From a checkpoint of a small transformer trained on Wikipedia.
Size: width 384, vocabulary 4096.
Architecture: RMSNorm before each block, rotary positions, no biases in attention or MLP, untied embeddings.
Training: 1053M tokens, 8034 steps.
Each number is 128 + 32 x the weight over its row's rms, rounded and kept within 0 to 255. Layers, rows and columns count from 0. The size above them is the row's rms in percent of the matrix's.

# layer 2 MLP down (transposed), 1024x384, rms 0.131, rows 615-645, columns 128-159
size [ 99 110  99  89  87 100  93 107  94  84  82  91  98 107 102 100 108 110  95 101 104 101  92  98 100 106  90 104 114  89 107]
[[135 107 144 118 127 116  74 206  92 113 100 124 153 146 132  81 103  95 111 116 103  81  91 130 122 178 122 132 163  94 124 117]
 [114 100 137 210 141 136 115 125 140 121 127  90 144 118  85 104 135 116 144  66 149 120 162 156 123 122 115 102 139 158 104 126]
 [184 144 103 150 153  82  93 116 102 145 118 109 160 145 107 132 136 163  98 214 156  85  75  94  90 154 162 117 111 128 119  69]
 [136 120  95 163 165 113  92 150  91 153  52 111 106 117 159 130 143  79  93 103 119 130 112 162  72 147  87 137  99  91  74 174]
 [ 67  97 133 131 138  80 124  69 133  79 127 116 106 146 167 159 137  90 173 137 175 160 102 102 121 114 107 125 136 121 158 156]
 [100 147 128 111  82 109 182 140 130 120 156 142 152 110 152  94 153 146 117  75 106 109 108 147 113 207 117 125 111 190 168 110]
 [ 85 125 114 163 205 120 108 118 149  76 128  74  97 112  88  72 119 105  60 153 101 124 126 103  91 154 129 185 107 146 119 164]
 [128 146  99 132 109 108 129 135 114 129 162  87  86  95 152 165 123  67 142 118  87 111 121  74  84 125 118 167 197 119 168 158]
 [132 133 163 109  65 143 125 149 126 157 157 135 127 150  94 106 162 206 139 138 115 113 194 145 123 164  96 148 132 134 117 104]
 [129 135  55 101  87 176 172 104  80 150 140 129 126 139 105 116 134 120 128  92 137 106 136 182 163 163 110 108  77  72 207 138]
 [120  95 113 152 126  87 146 122 149 160 178 108 104 131 139 142 120 183  66 115 117 134 101 125 161  92 145 103 145 103 235 103]
 [117 126 181 159 176 127 128 113 114  93 146 124 140  81 108 142  46 116 119 159 168 124  93 163  79 153  86 136 137 117 124 131]
 [ 67 106 109 110 206 189 119 136 156 127  74 162 101 110 101  96 116 153 142 117 105 164 112  92  84  46  92 127 112 137 121 126]
 [101 115 136 115 107 174 125 160 111 135 123 117 123  92 158 110 160 157 168  88 139 112 171  89  28  92  91 105 152  79 123  67]
 [147 153 167 107  96 166 124  95 163 134 161 137 112 202 104 145  99 168 114 108 121 203 114  99 134 127 146 169 143 162 119 121]
 [111 111 117 103 138 184  92  91 123 120 164 112  33 101 166 184 103 128 134 119 154 206  87 131 150 104 112 182  84 129 132  98]
 [114 135 131 194 143 136 100 194  76 131 135 128 114 158 150 124  88 156 119 159  98 127 121 103  80 144 199 113 131 130 178 143]
 [ 76 154 198 131  99 127 132 105 144  77 128 164 158 100 107 143 172 123 140 160 103 143  86 133 127 107 188 171  94 147  51 173]
 [ 97 165 116 123 184 188  89  88 114 133 115 114 188 114 134 155 138 167 144 118 136  72 177 125 169 114 184 120 115  98  87 139]
 [144 124 127 125 100 165  79 117 119  97 176 188 112  97 110 125 113 120 122 151  94 102 146 146 107 119 140  81 153  96 137 195]
 [122 141 161 125 164 102 130 152 209 132 114 154 144 202 120  93 117 165  90 144 151  72 134 118 155 120 179 108 111 124 161 142]
 [171 139 117  31  69 147 180 121 157 195 138 172 100 144  64 156 141  76 160 119  91 139 136 148 156 109 108 109 143  69 116  95]
 [169  92 116 168 154 146 195 155  85 136 137 103  94  92  99 154 122 133 122 170 136  73 170 137 138 146 136 116 113 149 128 118]
 [ 98 112  89 160 121 150 121  89 128 157 167 130 102  89 165 128  68 160 107 134 146 192 127 116 116 133 156 120 158 155 181 115]
 [106 177 112 160 143 167 173 128 144 125 148 122 174 136 116 135 120 133 118 139 127 115 117 104 118 104 153 116  96 136 168 150]
 [123  74 132  81 138  91 127 120  92 133 104 156 119 138  75 114 132  34 154  97 104 179  91 120 167 153 164  95 147 179  98 151]
 [177 102  94 112 168  87 187  76 180 137  97 102 105 111 123 170 129 160  86 131 117  92 165  78 148  91 132 100 180 118 124  64]
 [123 111 198 119  80 136 118 113 165  87 105 153 106 120 105  97 155  52 106 179 126 146 174 107 167 146 110 139 113  70 107  90]
 [165 143 136 114  91 126 111 110 169 125 136  94  53 135 123 130  67  85 106 159 128 133 150 160 200 111 102 108 150 151 130 195]
 [ 82  83 149  61 140 135 127  96 141 128 111  88 109 114 133 123 139 100 127 128 154 105 128  88 180 155 128  99 138 137 109 142]
 [123  85 175  87 106 139 130 138 132  87 126 101  61 127 139  83 156 143 145  33 144 101 150 124 133 106 185 109 121 146 165  83]]
# layer 2 MLP gate, 1024x384, rms 0.226, rows 616-646, columns 128-159
size [107  98 102  93  99  89 105  98  96  95  90 100  99 101  96 106 105  99 107 103 101  97 103 108  99  91  97 107 104 102  93]
[[101 158 138  99 110  98 150 136  76 150 132 127  98 130 113 147 169  99 158 130 129 116 127  90 142 146 129  68  97  87  81  49]
 [155 137 105 107  69  98  62 161 111 127 149 104  95 111 104 163 144 196 152  83 138 156 159 144 129  97 139 146 152 179  88  82]
 [135 125 141 128  78  97 128 164  90 170 141 112 146 136 116 134 102 137 204 144 126 158 148 140 132 112 144 132 138 143 105 135]
 [138 125  96  69 174 150  67 164 101 146 128 150 123 112 167 113 146 183  75 165 104 126 146 126 132 151 134 128 199 186 200 127]
 [111 141 131  75 139 156 125 125 131 145  99 137 153 147 149 127 137 181 185 156 111 135 132  61 138 125 122 100 124  83 126 110]
 [123 105 162 159 157 127  59  94 150  99 140 147 120  80 140 113  97 103 138 110 133 167 161  96  96 105 135 148 115 147 129 142]
 [152 122 169 167  82  86 106 164  91 130 197 203 155  70 102 105 118 133  92  91 180 136 157 174  69  84 122 157 151 205 131  90]
 [146 140  95 134 129  71  76 120 138 120 112 157 136 146 135 140  93 118 143 170  74 178 116 129  75  85 156  99 178 117 178 161]
 [108 184 142 117 127 131  65 100 167 119 145  74 140 100 141 156 219  99 129 171 127  91 141 131 149 128 166 113 174 122 109 136]
 [136 118  91 112 135 150 137 123 140 140 153 117 154 122  69  86 194 115 149 126 185 100 120 159 125 182 122 179 156 138  87 189]
 [ 69 141 170 115 116  71 111  99 176  20 129  82 154  81 151 155 107 117  92 171  86 114  84 141 129 188  91 102 144 135 130 175]
 [128 105 120  87 115 162 184 107  77  80 103 147 113  82 108 145 153 192 125 166 100 151 122 138 146 149 127  93 124 101  86 120]
 [147 144 124 143  75 132 135 134 112 110 127 124 135  83 179 101 125 204 136 135 139  94 129 158 161 111 159 128 117 109 160  65]
 [ 93 122 142 166 128  99 147 158 172 151 147  96 133  91 127 139  69 153  90 105 160  83 144 153 109 117  63 164 117 134  97  83]
 [139 124 146  79 134 103 184 146  93 118 196 111 209 108 117 128  89 180 115 132  81  97 116 165 161 130  87  98 113 154  91 135]
 [174 207  95 125 161 140 142 121 130 164 123 154 138 115 197  96  81 147 117 118 141 101 180 158 147 121 137 125 112 102 134 148]
 [ 68 104 111 133  96 150 149 138 118 112 105 189  65 109 149 178  76 151 146  97 159  89 162 122 155  71 130 108  88 157 131 120]
 [138 103 158 176 104 108 107 110 128 165 125 112 120 165 132  83  88 151  74 165  94 192 117 137 106 134 129 184 171 150 193 214]
 [135 180 146 100 154 152 145 174 133  97  98 133 101 128 151 224 132 148 194  37 130 110  76 149 136 121  71 142  99  91 121 110]
 [217 100  69 101 130  78 204 139 117 124 124 108 116 174 146 120 143 106 137 151 136 186 109 163 113 134 126  97 121 120 141 142]
 [ 82 106  98 112  65  98 120  99  98 160  92 170  95 151 200  29 151  98  96 187 117  76 131 148 184 107 148 106 134 113 135  80]
 [132 132 113 157 147 156 191 155 109 165 148  88 130  66  65 165 107 142 100 124 140 112 190 109 110  98 104 103 105 125  65 126]
 [133 187 146 129  79 199 133 114 105 132  99 144 176 181 174 104  89 128  97  73  94 179 124 151  94  67 109 117  98 101 136 105]
 [135 163  78  63 135  99 117 150  91 118 122 160 107 109 162 136 149 139 167 128 111 167  97 129 137 120  62 126 143  81 140 112]
 [148 180  80  87 120 115  99 105  90 138 130 108  98 138 104  97 128 182 144 183 104 123 116  99 126 150 135 166 145 106 147 111]
 [163 129  83 116 132  77 123  19 229  77  64 115 162  94 101 159  94 249 103 169 127  64 139 103 182 146 154 132 128 103 194 137]
 [ 93 134 195 145  65 148 156 141 130 112 122 122 158 137 147 199 114 134 115 151 165 109  84  73 155 155 142 125 144 163 175 105]
 [128 164 120  98 138 128 161  70 138  93 137 116 126 107 160 186 109 165 130  92 132 169 146 119 124  85 151 121 111 176 137 123]
 [186  75 137 104  85  94 188 153 136 139 142 132 211 136 132 104  77  71 151 132 143 105 102  90 123 164 116  85 104 164 111 111]
 [ 83  90  71 140 179 146 191 144 115 160 123 152 126 131 128 119 129 153 167  74  88 124 158 129 134 135 122 134  99 102 140 168]
 [168 109  99 112 158 160 163  95 142  86 128 115 147 107  91 208 154 132 150 184 174 167  99  88 134  98 136  78  79 146 139 113]]
# layer 2 MLP up, 1024x384, rms 0.23, rows 616-646, columns 128-159
size [111 103 105  96  99  89  99  98  99  97  88  99 103 103  97 105 105 101 104 105 102 100 102 109  99  91  97 106 108 101  98]
[[111 131 167 184 128 186 123  95 161 115 114  99 146 150 132 133 121 144 132  78 120 126 113 109 130 109 128 152 119 159 160 174]
 [ 79 168  80 136 100 102  91 127 163 179  96 106 103  99 137 147 140 131 147 168 133 154 140 101 117 122 132 102 135  97 207  77]
 [142 169 131 137  97  80 151 149  58 201 163 105 162 126 133 139  69 117 100  95 130 141 110 152 153 101 129 142 115 156 112 140]
 [130 125  94 174  93 102 161  93 159  81 133  84 144 192 161 112 139  36 184 141 165 101 121 147 123 126  89 158 121 103 101 169]
 [130 171 109 146 110 139 124 146 172 150 167 120  77 127  98  83 121 136 109 137 217 121 137 133  99  72  92 100 163 141 153 136]
 [136 148 110  86 165 120  75 195 128  57 177 101  59  73 164 133 150 136 117 152  90  94 153 151  71 145  80 182  90  96 124 159]
 [133 171 171 123 118 151  84 109 104 145  82 102 130 155 184 199 163  68 164 147 121 118  76 174 110  90  66 132 191 126 141 142]
 [ 78 155 176 135 158 149 170 175 119  61 107 117 162  98 194 100 139 149 103 101 134  74 181 165 121 166  62 144 148 170 139 162]
 [166 100  99 124 175  96 162 142  44 141 134 164 157 125 112 123  61 160 136  82 144 159 133 133 171 124  87 133  61 107 114 108]
 [122 150 170 126 136  88 105 112 121 107 130 127 103 122 144 121 104 162 109 124 112 155 121 111 138 117 151 143 110 131 197  79]
 [129 114 126 108 109 129 162 131 149  93 130 128 130 141 115 147  94 158 134 132 119 160 131 160 134 109 130  71 161 133 163 141]
 [ 94 128 101 136  84  90 171 122 113 127 149 107 135 117 102 123 113 142  94 111 119 113 124  65 108  75 147 147 131 156 163 116]
 [105 161 190 123 125  94 126 110  95 207 110 175  99 129 173 152 135 124 179 146 164  72 110 130 125 149 106 111  99  97 114  63]
 [ 99 114 186 153 128 146 114 108  95 150 114 120  93 122 132 146 138 122 149 143 109 154 155 102 162  78 165 128 156 178 146 169]
 [139 121 132 122 156 148  96 120 165  99  80 152  61 153 134 143 137 129 150  95 149 153 105  78 130 200 123 130  97 146 103 183]
 [148 134 141 106 149 151  25 116  94 159 151 155 160 156 104 139 135 156  61 174 106 136 100 173 112 108 126 186 164 161 160 154]
 [190 135 155 126 131 186 104 106 175 135 153 101 192  90 168 119 141 113  98 165 125 123 162 152 141  28  99 158 107 110 111 130]
 [ 89 186 121  63 147 131 140 101 159 129 151  64 215 108 137 171 194 100 144 166  91 103 132 139 170 149 110  86  72  90 183  91]
 [ 76 157 174 114 165 136 124 130 113 114 125 176 115 148 173 182 153 116 156 102 127 125 137  97  84  86  64 181 143 103 124 168]
 [ 69 156 113 131 167 143  72 180 122 149 145 145 131 113 110  63  37 107 155  67 131 100 126 112 152 130 152 135  98 157  87 146]
 [164 168 150  89 110 162 130 154 167 169 122 156 109  69 128 108 133 124 156 183 119 114 158 125 139 110 164 121 122 144  86  92]
 [155 126  93 144 151 133 123 157  72 187 110 116 120 117  65 157 118 150 123 151 119 138 181 126  87 115  97 140  53 156 123 171]
 [103  86 137 144 178  90 160 133 167 134 120 132 140 148  77 172 154  70 147 163 123 159 127  87 110 172 144 154 150 149 141 130]
 [ 62 147 121 197 143 108 229 106 134 132 156 163 104 109 109 157 146 173 111 129 146 139 148 113 172 171 134 129 165 120  78 131]
 [108 129 164 115  87 133 122  92  75 152 124 160 152 119 144 118 117 109 100  93  89 189 121  88 150 153 132 121 173 173 121 128]
 [153  90 106 180 195 142 168  63 197  84  87  82 124  61  92 118  82 196 130 136 119  93 155 140 110 101 150 137 159  97 112 145]
 [143  49 207 144 114 119  57 129 142 107 156 132 100 167  83 135 141 115 138 117  85 124 155  86  87 108 157 102 124  80 132 176]
 [134 125 172 187 140 114 159 157 149 159  93 126 102  93 111  80  96 120 150 139 142  96  55 174 115 165  93 164 141  71 124 143]
 [114  87 122 101 146 163 149 113 132 142 155 147 139  78 122 167 111 169  87 149 121  84 125 135 111 185 201 157 162 114 114 113]
 [114 131 169 135 128 181 158 125 159  96  98 148 123 122 138 145 128 115 129 151 175 134  95 198 130 141 115 143  73 175 103 177]
 [111 118 115 113  66  77 153 193 129 109 122  93  96 191 100 113 189 128 104  97 124  87 117 128  99 147 166 109 175 109 134 196]]